{"n_layer": 26, "d_model": 320, "n_head": 10, "n_kv_head": 1, "head_dim": 32, "d_mlp": 1280, "vocab_size": 13511, "activation": "squared_relu", "norm": "layernorm", "norm_place": "pre", "norm_eps": 1e-05, "positions": "rope", "rope_base": 1040.0, "rope_fraction": 0.25, "qk_norm": false, "attn_scale": 0.177, "bias": "all", "tie_embeddings": false, "parallel_block": true, "init": "orth", "init_std_qkv": 0.0208, "init_std_o": 0.0208, "init_std_up": 0.0208, "init_std_down": 0.0, "optimizer": "muon", "lr": 0.0142, "beta1": 0.95, "weight_decay": 0.042, "lr_head": 0.00677, "warmup_steps": 200, "schedule": "wsd", "decay_fraction": 0.824, "decay_shape": "pow", "final_lr_fraction": 0.0, "batch_tokens": 65536, "seq_len": 512, "doc_mask": true, "train_tokens": 424500000, "steps": 6478, "dataset": "wikipedia_en"}
Each number is 128 + 24 x the weight over the matrix's rms, rounded and kept within 0 to 255. Layers, rows and columns count from 0. Numbers have three digits each.

# up: layer 14 MLP up, 1280x320, rms 0.0936, rows 676-705, columns 280-319
# down: layer 14 MLP down (transposed), 1280x320, rms 0.0462, rows 676-705, columns 280-319
up676:108160154133106144087191164152154156135186105156122136143143097040147137092108154118146129107137093122110082091082158163
down676:119172126147078105098116106129132111160119120179144127133140162152133095135134128136153103109110184141082126128190114127
up677:155108126101103122112118181149130112124122135123136111176147154092100100121102128155139143119114121144166140149084136131
down677:116145144101141101123097124080123080129163126147160132099105108111119103110146111133117124128088124129127102126109127114
up678:128145108150130140086132139104128107160143133109115141117159105122139121131139113164120161127141119134138091135114127111
down678:120088125109152129135134110128134118114134150121125113091140140125121149122085133115120101141137105108156174122168131137
up679:125125136132129127134127129137124126127123125131129133125129126125137130137123131137133123126128118131131120124117131126
down679:119127129127134125131118122130131129124130134124129122122132125136123132120125124124133124130128122130132135128130128124
up680:131139112134131157126132112125102142115139145147105129133124104128146118096128103120124134112113111185079121114134140113
down680:090140137122126111093160127147113143093136118122124138118144142126117120149078132154119132142149114132136118126144124129
up681:118115167146121123150109153140118113140162148112142093136087125138124119134130100097123127146161138136124133135093133149
down681:139140114121118115126099133092128117117142128135129100116112122117153119130121134130141142113128137131144130143142156127
up682:135112122157094143120119121151193133122128110113129149123128097152138107116151119090098155130148140164151107120139147174
down682:109140113141121129082100144109135140131128125121175144156137139129119120143102148116135128154164072153157091134113107127
up683:138130139106150153156092134106082114164192152121120139151094098161127108110133141166108121118084154148104120165089172089
down683:125164091101144111152165101137101116130125163126139113099104134140124092144157107126112133164147129162109135165110102102
up684:108118100081113110094199115065120185069115093089057144110116077116099102127143116105149077205126094194105130128145082140
down684:070082124095145135094137141091183108121139128183160096114068138124138154105110096111139128113107086142113088146139194116
up685:120122108117115080153119133132136130165117132158144082068129141120106041138130136122089145083161098115116086154108101093
down685:168111103123132160127123152158141139136150156129081147115122143135118132125095120070112129128132103155133097130123153105
up686:146161143116153147118142113143118105145132155105083173107184127111146178148158129134155151109153141109145101125116132117
down686:099133133116155111162150120152146130150123132147161140110107126118133099095097107123157134172166134123145164144103167115
up687:152124134153087097149153131107103113099176155075149115103142105085160173140096124133139131145150152085134101123163172092
down687:135096094139165119079134118147100106134143149135104110179123140192173134108117168184141162136078115075123132135069083169
up688:100159071117074146096119125090164184140172098132121150154130160143135119072121123158071182066118153111130128157133107127
down688:138173137138115134133166117098151152125107192095093132153136083102149168164151144072124193108106139126127127150087150099
up689:159159129149145147137124093160126098125100142126118105113154170140123129106175078127138115093086099144141102151095163097
down689:110083130142133145135116155127090132106104120127151159162126144135193103123122162147121104144153079122147125092134134117
up690:084184140101122157108118156112159145077106150140170106183115133119077099080138147134134154141170152140127147157148145138
down690:109130118100130160093195123148122132200138118097110122070146184102160146139099132120108164074097187146068105107126094172
up691:127147114098120122144141148116106124133112106115134109152112149138134119086149128127108142098160116116109142111119140166
down691:123141119141119119114138162130095151125133110127106121179096156177120131098155119106161131124151141119123124158112144133
up692:143158128124094127120120102080135157157096078099113125156107148122135090141114176165109101161128133115091135075122121112
down692:078136106120124128111081097142139112145111167112118102084128118145157149105149129071096122154127117081182145133122130160
up693:146118149109147095139114125093124093144123141064139132124140126154149159097145125118113104107090172165121102108157128133
down693:136130074191128139138127125130151128131094092113163140130145140106132112130147122139136099097095157117119094133164133114
up694:145171155116086092205117186113136128123131109131100174126109128190113161165151129103170118140137098159149092143112085093
down694:167133056192141135132157052141126120160101180108141105146122102176175153159154138136155135153184048104071088086095108090
up695:170149136123180159106134150126112113086165131111139132117093110147126202117103134145067134136146195107172113114143171128
down695:131096152078184208081144165125107101116136132145128139099090116159119133136119156140132117153131126096148132115120094143
up696:065112119158107083131134138126120145152119109114100119135151144117102178107144118114072102137136172133177150127164151099
down696:117120173165144171145143136121171114120106141101081208140127133091126159124123100174145131098181150110127114077099165107
up697:127124117123129089107124109119161106113122147111094116111102129108112114153125135145109144110161126097098094124114132139
down697:137115092128099141155105137077114122129150177120123135136140146164108125109125139105103071135130129129155121095128128127
up698:121135102128170116116120133079105113107128115144086141084111163124133119108131150134135190158189109089112116097154141135
down698:103079188142136147146112152120179087151140102129140144147138160120119195119144116137103136121120112111112110120173134136
up699:118132132127129124129087117127141117125125126116121131143120127136126119126112116132108141130143133145131136109124115123
down699:114143122120155119119136123127138128137143117117129127162122118129110128137128109122124123154136138130117131129133128149
up700:154115132136130119128124147143126124143147127135134113133108129142163109120104138123134143105126128115134168120120109182
down700:096136115111122129109135116120153133149109149121103103112110123102132135110111113093131132141169127153129151120112135148
up701:165088136135144085118116133120102130145121140118151136099144097126147103134113157138132114144103140081127108122113148116
down701:115151149113146151115120137113138133126112153128111133134110128131098142142140104162125125144106119133140130125115113136
up702:132107096110128125145104114097149115131097122107137136168132110106141127141112084126126114123119132145129124113126129138
down702:115152151100162113123158104097105122114153120129113146147154140121122145117123173100162134135097138120126122107121126113
up703:158124103101083073144074131122108228156132032134087151141135094174109107196105047117108086152174119138102107135163096121
down703:168128060157049168117140094111123112074160135185149130134155162104082135105134165155181182165191088211163093156093152135
up704:122141113151131122131144097130135102117120123118140129131147135091099106110131129136171113115118141129123125131088152138
down704:129104135083119132124123134132155127137146132136117138131107115138125129135108134117126136121130106155120139131143109112
up705:115129121140119118132116102105116122163135117112110143131111105117140120131157124153127099156148147149134151132124166141
down705:167123154136140131146103162150094107117128121146129136100092144148148151115123090124134116149139123140135159115120082112